Weights of a small transformer language model.
Size: 9 layers, 3 heads of 32, MLP 768 squared ReLU, vocabulary 2048, 2.05M parameters.
Architecture: no biases in attention or MLP, untied embeddings.
Training: 137M tokens, 4175 steps.
Each number is 500 + 50 x the weight over its row's rms, rounded and kept within 0 to 999. Layers, rows and columns count from 0. Numbers have three digits each. The size before them is the row's rms in percent of the matrix's.

# down: layer 3 MLP down (transposed), 768x96, rms 0.329, rows 710-767, columns 0-95
# up: layer 3 MLP up, 768x96, rms 0.183, rows 711-767, columns 0-95
down710 093:500453425513570541414547514484446473511561564605545493514558420542499470453498499470442537465443517578449453422501479456478570515478512467614535540542491568506449448614410525496462428534542486459451536469537585447541463586378478431549481542485563504432464536532553468527516520485472411520
up711 091:443502533472566519480526449458420520365473481495414455475575474585495514398524553484543542563497520415551568529554491426595470522475535489512444438551493465499470447488450523444439480535485472608519565542507476507498403529522501507489528463658531518455561518428419509502573454432479520500
down711 093:501532534568489429454448522583359483630512591511425493495463499515462454502383456437549556555515541457478348473480522540501479490518468538583510541480523449478637539482477418497500557506446507497558514495539536493493563503544521534482582477410516528491475505513553445535513492412502459457
up712 113:569498475431481469454509447527494568406550566505523610577509580483532509408494558477534390473464418513480595480466469569477483475527472400458457566513569532550481511455531441498466471474462395472505519487524470496557505472417468605497552406539527475551585589533540478464501597502493481461
down712 096:539498511503381319525537589412512547493495453568489471544496500459454547497534507541479541462440461469455552498448471571527480477503564472516466511429513423421471521550473497554498504406501612391484487458518531605559498539575511524549593511426536464456491524522550498544492593484461484481
up713 100:469562447525469469581517483476494570547524575471588470550528518498561535561460444496485492576516578398456479497532521622407454518497456428558495547508480542491519535412542648446478524601524439520526447501481417454520542449550444455525514518543524467521504528473582414476473475429454473416
down713 098:517466573453474661486419465498393552471479484388527518482514532483400403530461504506515413475544572480409492480629514482496563445484459507456527535498572518566477455582424476483538529545547489569540520519445514516448526484571564463455525584514495451601489478515496491545485499484465444466
up714 108:480527582406507488541507436586513491432426503501451570440353506515451492485477553488531480538539511568548514470493482488514518496559408460528499469501415540523496443431450521449609520526484531385504565485488536493523506498596448572582457476487533499401476542548509474409435526604545466432
down714 110:557576527508537588460481413499450496396492478463461396483485534535534422507464517458456435481521477452531531606455531433544407445537568580543449528547509516507493583535435515553498544409453562468544382516495581578468532549459497402554483540514522441531540519416482538487507555446532478515
up715 099:612498519524438414554519488544567559448496502508504467471445526489453400584581515486426459465561484459633463548499520467423455509511473594512450485503474557524403591541540546527462511537475482552535522507394439521482535478554513537542503561519496531565436477518655488516519440559530494548
down715 103:540452492462514594436531623395507436578559552470419448566507430574534438523464541581491497523495550526513529504509555401496515488482496538406498485448473497493558516552552498548443492531505475486467477535478525491517493477492493399464485497454433629428502495640531462435399545517511493569
up716 114:484518432536579451472559409483544426555515480438492491523548404454449384501499418529562519503589533493476549541503438465475484464399573510471487574497464478431485507506524554455472567517577500600575420523524496501419528530477462536558541457600496474500419470567462450573477582504424456498
down716 106:563518462538485530434412467474541464494532527388431424543524439532582591489456484529568460466499523488336597496422459429518485497499565547510474495456488511509547474609457526562527423469517444554610575563457484487464426530560506525480490514508484559537521511412419485512516549505458473501
up717 123:538437400455507490480453533434576533533405492482520461591412553398523512499533490461452506415434520480515464528437477486486534529526430578538523417454444595605548515398473498466542445546512556472490407584562532533486449498549463546408442492533465518474477500558498518526541484597489572503
down717 111:460442470443479576424520645571519421500494405501496511568545474510502532441518524486489575393412533495396593495486507502518475502568504473466467496392572443536562512551466488560473502543531492494539420546410474508587477530526503513453551497474497415497400482625486496520504511529536549505
up718 107:524537460476567528461438496505482434517461522532444525447526459485460472484613453505463480511548420401521506471533628543520483440558394537489549543451528452489469597467473472472548546465429543484509584491542421508419540370601499447512464468522482524584538550543531593407486548469512491480
down718 106:530505496508488550561476462500521576518583447524495467485518428464488527456589512461532398593490409535477507426541459369585534523519499447525474506444500528517519487476506429402507434521573554412455619564518464538482598473478475450518512463491474539597515450508443588449449531452473519590
up719 111:492503490485443576554465475556590535482483427417590549499555458483468462451493486537460386377519483484553479545605570564529505503572512553536401503451525441439485532455467549506494452539509519507514449464484479578546512592529393473437502533527399489438485458421472475486487540507382525480
down719 099:474467515458407516520419443437498590488517472475530473466496499434541517480565455488468431532439421506531569525524502439543501463474517587453577513517471482567525494539518427430596483454579568482424572421579556579396591488503513454528524428419434521566576558458470489561530500525449500552
up720 093:497530553488449537447547581481565476568489481572474422566564528467459444435433463423453482502536499528496603527517600554460504452520454413555555479459500513466460523463568526523472471483529449415547513498587487579456354477449556444492491536486507494550608407441577535551464506489482562491
down720 097:571466520501459586509567565514427520455538491431501488550522462456525455412579572539498513528506467499513495482506552499440522415537431485477475470490528545612546465497457435523539481473424542440573476571542580628526573520444442514582476553412554485477505533403446499425524436395478465473
up721 098:523519529546504586466494512534492487460482530551449518490550472433520551532504527460481640526518479419592599531575458557452511476498400536626500539423527502485486478496508568560495474502545476532562510548537458422414462514520491510434439526512534468514525625428359494396444502493512531471
down721 102:562504550475492408548524503501503507542483498579479444535578399460484577513478564472524479512410499480551480493583526521428477543584537478580465458448477526520524521512409382463472423452546597580546531595514427512391513476582603538474496481466420480500462493480481446500473550479439520573
up722 109:573487528478565554428498453531508406514545440542381364526444528532524461518461498469512532531598407575559494517543521500419507540510467554504527522474439508391543526507533384421516582560497517567479477482576462401477423494459489473509508552544539487541454523535536483495556434470550555547
down722 113:468527489611513521546478533468430428515437528535513463429492457428462471489548525510495548566479427467518431517484581530528504590517478592527497554450497477466489458478589428515538435627430429579511498450418513460516489397411475503476448530503578492516601598585504496529554468507505431479
up723 098:404615461508498532529472492501455388465579430498423506497519553462512414517503519443510429420522493465470483499630510518453541434464497516512505566446533431442607488562551512498476499452452542526542461527608449430484491446372480501492513559561537514481508436527570522550408511498520430467
down723 089:462479552437491501487470480457514559478522561541506596533548449432491457514499526629492512526451532456512467471522477506529497468472516523475642378502522504512483440532516464552584492528578396410565450499428569483539495498434490564484462523375519528425547552560565502464481379507518450442
up724 101:493521468531551479547539504513546432461461505456474509455399441482541476492425573544440558476500465588500551521463496548567551530467446513555394602484481449517384498486580465546439434540498435510474463538437495472455533501667467413513470511519432451520390536474496493581509567529539529479
down724 105:431538475447353542403549408539517430471463429523457498552475566466478555448564482583468440530601461532588525414523450510469448455448517564406536471553492498511526470529473500578515484523450495499468515529490476553485482582516516478505493424509551479535557553553446548661463482498527507528
up725 106:442492566460535381497433500575477570422466519519490517499534528488492444500487474499487484460626507435522513564490535430524487435530470431404500528452465541515425465497533454526422630492539453524660574488564554485452476538475567567517460496430572479559504572437492449521468537530545463496
down725 114:521414470523535528550579536584478463431528530571499432608605532509563519406599452463502473506552516469515582425469513497525547488520539472520480473454449442496404562470558510523518555518606478482555417417514446559511509400502488530495516556475417578529478450485486483546434464454474423439
up726 112:467446476384502571485499459512503423421536496579510473558459480541487482550499490516551549523497514517479466533577444438363526489537587407614551518501488472571518459462510466602508485545525530514444493487548517535538478558543431365497410442503533434452422569573445478487536465552474530524
down726 115:514519502452489432356489511427431553490550452521581555524567566517561476517495514590535404484586535450477574506482457522401571539509549446592447484497509499508423496480516434527441542519488557535513514437398513535528528552531485507561477584453410499464509487501487454448498587386463443527
up727 095:475452468432536548587544509457528443590490515456571486446560469448461458535536463469513476524511468511480492449568496506450496549558416498475469501430434471534481575474503544387531464489572546535517394424510508550586555510542476565422484554563554464471527518553380537486587435487615586497
down727 097:473453557549560452469557530456446559407501534533509558605472507501427513545616525579494511482489478456468512495585514401500458569405470507501534424601454519388520483553472469507415468505528567475505494456432506501452565496546482427431546559575436442425545519536529468438573461529498518536
up728 107:560449490549478515440443545481469563464458407580499549524521534487545443432506520506457595525471438473457465512480562507523461509561442548529408590483512550489523460465529497485598430576554531567489513444506426516548432473556455488549385577536381497483440497483515579630519434484478500547
down728 106:456560415576551535550586497441481538528555426526544501460490393434530466422571476482570534548542484499523571464535551504469492480626495515535503437595428532429497509549503642525476384488495472475435530609462431463427467515492486451488454515526482536466499443538477454432485465488524539491
up729 103:448454446537543487439425477509460490455490456393452537569506553479459585520478509459518450478452553504500469516509536526492501409453586397500485486519457495578528483471494544500476417484541613522535529571508455489544498522513474456580616549521546443451469636517483489538520395651513505460
down729 099:584499489565486470479505530480544521445500497495475478542423451531460569470623409568494534516434448539486546417438480460521544572475497572566509508521561563454461506486450513570483523504490446490559411563398513547533565527436467542627512417385480463509468478539458383454487533515495530564
up730 113:557469392479471436477442495467555586491461456495546521574473470525542477453515455517471470541547457571541420536499460571469592442505482476533508392511588499574550590524510501529531490509551487553553440550484482557519376436504514484389514537486537486585499398435517410456509506540385494499
down730 103:553531506399550497388375511459509517479485566494499552518575486450559505476488488512533530475453516510490525507510528524490544482599451505374482457494518519493585498506572485610548490515598484554481433486433485513560618502412407548534511473455470439525449533546481436479497431432614475454
up731 096:489477492480419345647484502473545475522445558470456467549451578499442493464563534453430486458554523538606529537463507521430498483482502545544472505573400463536521423438533473523377516492505521427468502463457460591545484505521577503511420527608476490546498555497468453538505572450492490489
down731 091:557627476558404491485561513435580498541505465478458455452413518549484526468465586448484513438509474501432516454531471497535423522508479479482489363502565467506535529515466509534458486469517463491481517582420513612492525582401579548540470465492565451605529544413478409499470534570539539486
up732 103:469566489497557539509399516455482462612469481535521589476501460522482401404476437595564465507451517505529492453515514507486435548580480506512463483476380539550471587493524507520526443431428533468628463523456466472466475385485419566550520445555617505525492555538519470488523490535514559456
down732 099:441497464548474554464428511460486451418499505426507611546535460540409508458546540519497594577558497543453450455479568387521590474537436527497522526532480513402568521471580467553463568526427376511581530479516483522527476485420533531562518430467483463528475458457525514527477485460602561441
up733 105:583506553583546480400536547445506494457456485512592517576530428464484520580486477546522576538547507551562476436523526561481380459475460415501579440423444435478509533545499534464508492467562519515569508562453474539506523550507467538483448429472452397468495504631415504425479455513547564469
down733 105:567442505494488519481561452484493588435476469608531541450431569554486526462464496494629541541517544501517398488481473434468473443503475580518523526500507504483496526425602466473474545556544520599580569496366410538481567468506514523479424494394517540509521447520407470553507479533441473447
up734 088:564462387502423516506516530457446497473410564508584591511487543506423430448594466631543492462571521516446476517531506618500451505477555486455502468475467472485448503495524530371484454365491390484532543472536533475519493578492445457562479404523551534517554523517557508488489511494479498531
down734 093:435495528420565530478522462497438482584466599511418440570432533523538521514491501474526510488487523567412488510534471460483514545505423527460430527479474562519519503570511521489527487525467417497483532459461505460393563482552493475541548448409513464484605638463681500539491449532411481503
up735 103:582519514517475475472582432473550566483432436545507556610414578486618518453428462478420399472550549586455395528579535586541476459497457476501539549464480413494448374472496541464517572493520454527547534541505514496548547540562501491533454462487448479560456533467541503492486454479482505554
down735 093:515504546394497482560461547583498534508503581413475521475575503452473489459522621496563556569452391519492443462556542528520521431469464542487496457592499613489485416402437511480506488469547521435542577538466466571519418431503538454462547485430509535546561434520516461544392478486470488482
up736 096:502509442493474605471511541520511465473481500431467498441483548540441614404452488476429534499504619512482502518500618541561501527514448504427408481410441454554491383431489525492472492425489561397533536506503536595572489532474450508512505472540602494481497526521536558451459510479538585418
down736 094:424522517479385517437448449452598473492465545426464585486581473499466535460535447505482515520503557505417524566458460482468487371496476575449460538469508555464507550591423432509503523524571500601610552518513496533502557525462488455589529466526502593482612478431483511494453458492497456566
up737 099:454546535575577523550560563505463510531513496567532515597534562475552514494480482521481408472535571465531508546379405455486394498535481485537406533481424452457403519561469568529514513556503579542462559526459484504489464480617503521426511490501468443517474405422517571465487463467473565403
down737 104:549477467542447527485448437459481547425463570456518435547402569609468517515453470488466518564468505524458464500521495525507510465497506464528554543597535447578494495475516580483449558566358430449394594545530577437534531578422581479515457525473481465476488393530484496499539472511588513514
up738 104:504512487478486469522430524526395494500542466591495543436479537404604480575515452420495454430548495435593473471620555482575388506484468465503532474488468518539490496519519556463489412483489544508461449567471520445513470546525528456551439465499406489544472478445550458492428471494565665503
down738 109:518415554460516521455533562542447558451557534473519460561462533527511483493426496575478515501487540549503489527438515455538486410443471444493527513485495518436546446474540550438449596401617466633475512485582509515547513498586539541584496448456429516475474453486413537493524365489510551402
up739 104:494471574561537637514519455434556533477475577505482461434403511432501467504472549618448573465562465438489497497522486451485508477452521510506516541483470412497481448494543451524537533559395475524580537497569528586443442518582439447580469524549460519556479449487556552428490520406566437549
down739 098:474416505543452511609559502469528484538430583486458456479492517368540501478515449531549459444439488331565449501481577507502499510491544487529552532497490505543602521541556503498485553574454547454477482480471558483519496494505540534430471545502492468506320516579535544553484546530509414439
up740 086:521523482480572458556458478543437484426565616475451474561539572574495471538476526594417447476453530581517506563569432545466540502494497444468520532449507424513466501531476561486458434594424510552430622448515503500481467537514498491500553474507505509439419426609535459466535539420428514420
down740 087:436565473416408465399565532464509516567440424453528526516545384476416555426565482430489487506562535483537446517487525476511389476571469551484519561540480511534535529497451549537527540418571543428457473539512525527552490524523502441522540540501531409507475465595524459599517427573572463460
up741 104:618510551604471469446517467553591460400586493384515583504497522541405416499482585425548484534512526523440505460486493501483433440515554412512435492477450495511520437422531470418546448524455525402542611516474526561517530424467566521456443472524521500517512508495473501556482474485552447505
down741 105:569590465483439532511519550542475468557455534546500450436469525537516489438544488606454470589438497399508511506494546437511471574556476465507500485451588498509525511449530455509564456450553432472446533431530447548473560493644421599580527403450461497466471524492563410555440502496473474445
up742 106:502478406540419424452477533485531548486485488497539457421453399534427503455448499538527558561572404466605568554432518541484424529422464535524445512502496577508471546524539538437542575505588493524596441560571397525524573502492556464481427477552521511498497466473555474481514443583509535436
down742 103:546507468503401503451476436437523570560539521520428422458536481541480539481445532487535498580455551421583531539433549526538408551486492491466538539518510602487475447521554557524577604530521584391471458377515470524520503424446478511571452498465514476464499524532508534462470349478515521542
up743 099:474409455480556511479590486573530580409477486486525514466439580545438502580443498434535447443560506465461577554409515457502466503549514547570509533508474495446436469511521581483466501505508511495426500656513518481571521451539521495487473595435487549488401529461550409480512452498562596565
down743 095:514516431440523557464569473427478457418427509485464492535517495585552427568521518558525509461566439558535439482531551582550479610507503473395524555538447515520505522579454574515410561510538498568500472462474493536454505532471432455529452493429504482586477463382447580448485466528563470606
up744 111:496518478478533590583574479456484465519463554404529549467474534591504545469470452559504440543481533524564480528366569522480428486548525453449438575472524469488425446421568443567469478398496456540575405508467464487523575398476468567548458534538479436518517462466461477444507499593548484491
down744 112:532526466454537438430472557456490593471589404542495473548423443456563477466541377486518463521470541572487453563494565411448602467488429528443441527518570505456540474483534584506510467501566504564498464472490469452588565475434557482459558475512428512453485452473520542576462546547476493614
up745 100:492556493502472569502439445495594372513558476500562418473534431536484486530443548523567593484567500426531529491627544510548399434430520502498597394520459488584500549485482481548515546491499509437443474509519527520497478481564464535538553492531501400404484510557490499438476491552614490517
down745 105:469520431499559591499449447487510474556535575476508446606501580541504441502473441539435429510481462518536449532498513502545444431491416544455452559521577457497447562545534443557457555530509551418405505486476440447527433505465437502523507356548559477467550610450567585526558482508491494545
up746 089:529480551496546462587432466464580517394498561409614485442533461463523463450532509467514518366513543529557556540557506604470467398540499525497528469437490468455455506509560527531467429414465536506591491501513506534427495411496522452424533476556524486437455499499477468587375504528504463522
down746 087:386517496477422458584501538568428510478476545483512458532573467496514493539503486524488543471421449512407442473446465443489482565528481498554642551569451504503557435514480484495532513551516460432456459499428537481514455476533429617570492523511552586505489485464488524484595461534404580629
up747 096:482558413520560509502502593450540443499479447514502520392529524486526459522568494498559433510495498458516549535466491523462476523548521508600513533458553515502597368514497518508507548496432425441367556382495434503550432524381446525510535502585509559528460493461605496515448546509525447442
down747 103:527480437543474453606552449542566528477448593507425523461441365516456562434541519610433474433441397546464447496470546478488494494492600598550561478496419489543432446519479450563478474529512573448467534518472516502454529564474476533509576506452536471509511524539415523470435562516512515561
up748 109:494491531511563447418506444501377526471604513514450526523500531472449477507518453438386499525607545561472508467597547532440463510525426462515545408547542546577494492584493514457405404466496454536454521555513469529463450563571531555508419513488568577439505534541524404479504495477485565448
down748 103:450558417504506521471491440499478441504511486458487518579498470526584507382498504691548444554478442458517455589479416480543483520570489459456478510506478524478546506554558541585538526465534523472538454498575536502454514537424480492537499447401489434546581527409521525509453370524563495497
up749 097:526547534474573511507489474504475526504473527469487591501576542515548444456455494492509525408507468400446509572457467501515485470518582494422449507483484445544452465534461561530560526480527508477453430530495425512533428445535425456450520408567434514545433445562555557626315497525549535448
down749 096:445397501548504551572479492516557500480501456543455470495594469443545437551498507518596502484465506464524482481480583550442516556441358494511619490479434561528515599492492564479494470494506411607535472515533514454438481426549556499530469609454458511560478437432455577452432470497511457543
up750 099:467490529495554463498372467456524433555537593586499507534529510467518533582559441485453547464518457489532473443540601474448466566567430522521556567481428607497511544514386516518450470502518419564511464510526434507541447501455443596503492507518466476518425494479473468453425614496555595455
down750 099:547425546523494616495517511489597594467483509467454516560527425521518557548484502525580418500589517535553535564470528571545430486464435471484524500550465529378427515488507513467517488525509377594581540526506545456444540401487481551474440532497473452471432456501458510449513409439575444511
up751 101:396536498466632490494528449530484461582488404543490617484471412546471480519478493548586451577522412444435472535528570468448523581393601518568455481504506502531426503504502447517463487554509541441514512551503489484463484428506377462433491544500503521517577495515526506585522556513456466445
down751 100:532524480511511488559469497489438581511605470526498471593471487423509572532437496462490391548431460491487517518505562450461398492476510562525667518474465543530541382513469444426582533497521467534547497519502594525468545506459376527530479413445535558423468538545508474471549482516464536535
up752 109:474449508440438471494419504533470548506494493616479494401545565536629596512500503478435553566532434442550462538579553514565553476438504436507560549381400480576444522466486512443554440498457496480529590450515533493417457529530473553540511510500562440448502550480492475547488406517542487504
down752 104:606515514534520455475519527488555423498447504562542546520485478524529470453561476515475422523462504450491467580559457498517483494588488449526468558433527499504520550495564507586494438480530440592532399500421438540459588486417479467533459507463521384542462375463495470529376542523617535548
up753 097:472432509507556538544454483504459540598418438490481485578448603401538439404502508434549495514471570537537496440486440535589447462557405530577473397393498488566463489477474471502505390470498521543459504556545613463493479437522513456435465509493586507439495511432502521517486502518510535562
down753 104:489515472479505484516417617550497491516534459484490513525552544465480476580454486513539455466443395507457570542521596431492494460500501539461438491493499522469477490616473527490520463448613578499597388461481473538448474462585468507545526492576476410487433602550425450435505559502561583443
up754 094:434554416557520570520390480451415492504472478514522520393542444560539574555529497614445516412432582457399485504495468496522431451477499569473539531486527589447482501504598600523441507473416458521480467550527502512470445524517551520497529496555471497551487486491520470564576536566478393466
down754 085:561504509485481562447523515413549561487569510475541496508444551533494461506552492512515559506461472515515574493486550560477569550524467470505396479587465519577501489526445538549567530508591459370508445456418494529516478408497565595479457520398582557466421396490518452541415503529457400479
up755 103:464482452450512487414467501456478405440465527514590466542588550526488535447450525459446517584581500504579510528589485558472545510418478491536540491513492453480584398561553532534444512445421576429513545545555553512499472469465421510426492438524568484387547497490448447505545561533570595512
down755 101:500467446509537535427477447481523548568554446491516456603448624525450511489458474529509436472481527483483566488480524449595474553460536487506495436435454626454499478500616487565465465549581545503502590531479482442494530567453529508490550577467384478511593519531444522394463504436415515500
up756 102:568427574518563496555501484459627521505455538460524584542469559544381476494470519435554593486558520455539448516506536472522541478581481530431539543472487389511521557451498524469425500464476483445467503542564453520537517443561476482439552508552392450515459491537447635574472423441502483480
down756 110:481444414573483486494544602513492442491501469566547559578460578596460485467496465433547477470638494419475557547484576474512435458535474554495592473477531407554523553551482526524513497485429520534399476480553458480506466492459510486397540523493446463477508575506367560539476428547502466496
up757 092:427465517463516465484466512585396435575567474533549457556551599423651441542505559507502589528499464489516513535549549475491434510522522420451537505508525455569486499624528497447502461561505493512544492484494474531514478379541470583449497528461541461465500542407442487445578411458537516487
down757 090:561490510533462550482473567358501477528426508462445503421552496516463469478495444486430423517409536610489465512452447542532550427512388407564500550471499532509459505496444524456572543456551522551514401490455604567533533471526481512520501554566520500655515458490504534513489450577470510495
up758 092:606543463483497516572473461463623508476470465484482440490542585479464477547470482498464418508544521512418397495474503456470471456438478455435488437459482590486621459506495423514544483569511480468518459521481589378553403540542516464410428506497606490559443536493502477521524578535561514525
down758 096:458435552458540548521502553485459582447512536479439556420505449471551501514477511483490524575603544358461495517496600547540485521475512447506573574559488466518413458516546580545493522459450472527472478466510508556526560394467430554554507508497442549479511505498520522335578422537427470510
up759 106:520572491454470505537560461564540507497558453495606387449528503479476369567526505543389474506485506550513487529443445482493491500470507476529470450496443484489519626584503418478482451475497567583554421502567405433527518489531629507523513511597424492512503523528455449590452536477460484487
down759 091:586583466554577407476596489520583456572543470460506490498587498456487483463430511462557430457472542528576569511445480556504517552613482456500484462473529413373515422527538440508524468428523590488537527570504492414452420503550470415484507412505481493453471515502549501541540552454501480511
up760 091:608484458407579462479442464462597521554460447542512476479492424570475468599537435536575637469482500560451483544455464466454523471500452484573512442489551456555445465517498520531531486455493506463522481541557557504441583460487475429502482471543485376548574462518491547505546423489553383521
down760 095:461414512432500498546506466494485486490491521572494505505554486549487499502526490498457512544636506434470535466431396490413471468454480515479530448556376497580403497362407507569509597521539456563490502498470541522587520484503550563466538524565528465497457439528503604548481549515420557569
up761 086:512575471488613492493507519596519497451512522468413423440501580541470536560586577446514490472447608489464600525500492589440458511425576553504535424484486544569458435522449553431436466532482389531449507552523553529481431492488517517470511491486499521487575466552476492457470555510360488503
down761 077:524479496433460539438541485479402498577502537539520515479469429560513507428426447492520526558461463541394500455491526532572533493553417481466527575534516502528510617529440467385492582407585492478577411433449419538549580482510419466531527528513561482529466547536531507496444435571509564467
up762 108:506466533548532492402526500512521415488510526507580451520553453495558457371524487573503590571509383519419534531564544602468420484491425517477515565399459499461482529572491481523468530424475421534549513558543485417461535448476509503506494433498416433591529513553499511463459579473546515565
down762 099:558545594498500386441528497557445581560511500525402393482499454600494550426436528407458582488488541535511455581498515504487562489535536456523567512498511472412443516486424451414484468566544444460450508582556520456466474531569480540463551505427483542536532546438553480521464556459491473585
up763 104:571460542557450632449500542493557473556482421450446542451434482617493486468574477488478539552572429450459423454529522474513477423514490419440427560474442463549504566531503517487557469518470558539569500483492483565481509585484474506494498410548539480466491609463502509439505529616457524600
down763 100:538498510410444502462502447560542478523504484580415580478395467518473494509505508532583555458521507458425397475519532609541544438497518535543562527552475500466503492490500474518536536606399563428468587544420447458487510527565545490443498393490600542397473535531517443510438521553545472473
up764 099:474506487596466424502487551476519506582405533465485556524422564485468437505593499415554495549521443477469454526561474444514520460539501531471425443541470435512516517532473571513432416535496433477427592514586479484440528511588468578510612507449497520516500549542491515549511445500572602378
down764 101:469455509465501402504537539510496420509525402513473535441467455531461486447535515442526565528441553366474484547490517481475558434587478468411436480486600458561441579504577451587515417472533481476505424465479528565560451533519509465530616539466537489451538523595489575505562463468556510434
up765 100:482426474508557475486470514529525523399478572510448445453530439522459476417457524480541588400497546506535520627496459583494478585456546497508400459512438429488475520410489451487501611467498562509484460549446515520546470556444496484532350539460551455520569582547487537497560539568501494535
down765 108:539540434532562456462473545480529516482560525503508579536589412459451507541413432496541394586566564505472501517560419466536548437432423460487439462639446547480470443468560439515485527579457476531528484525480568493456555546551525528436434523510474482504521504442466500542464419498621517456
up766 094:508491434500528593504615496553448541501465431501506579482472530549394492487559503473488439481526499522520535525555349592460510475552547513606440478503470455494499466460571461489472428524479571448502556480377553491577555416425458533467453554447536435474507522558447465497494538505481400489
down766 100:358532504482503560483462536494465433458543503503389505473444535484544476485369480422448598538517463511495414566517588425541585585470447460449538533369501528455541498458530583499558450484568459511514502518468484483597519508546511504501506553531439496494499474572510475533536416474462517584
up767 103:469614473459546629478506455501421533503435506594451460496521445451538429444519468588565495321528532531528449589485435529454521545460454540469572565536498446500474524506529458519444523473469510555437554539587532526440567543535505525544482532486543477488565526528564529455427509504482497420
down767 107:562490517540523444471412483463545497508606431505475518511474466597515423555534457489454541599520509565476524430622554428545485419506475450474446495507525484495565406528533466441489411567559529510594472491511520470566466440480558566511457543426385496555454488426493527464486461530585553474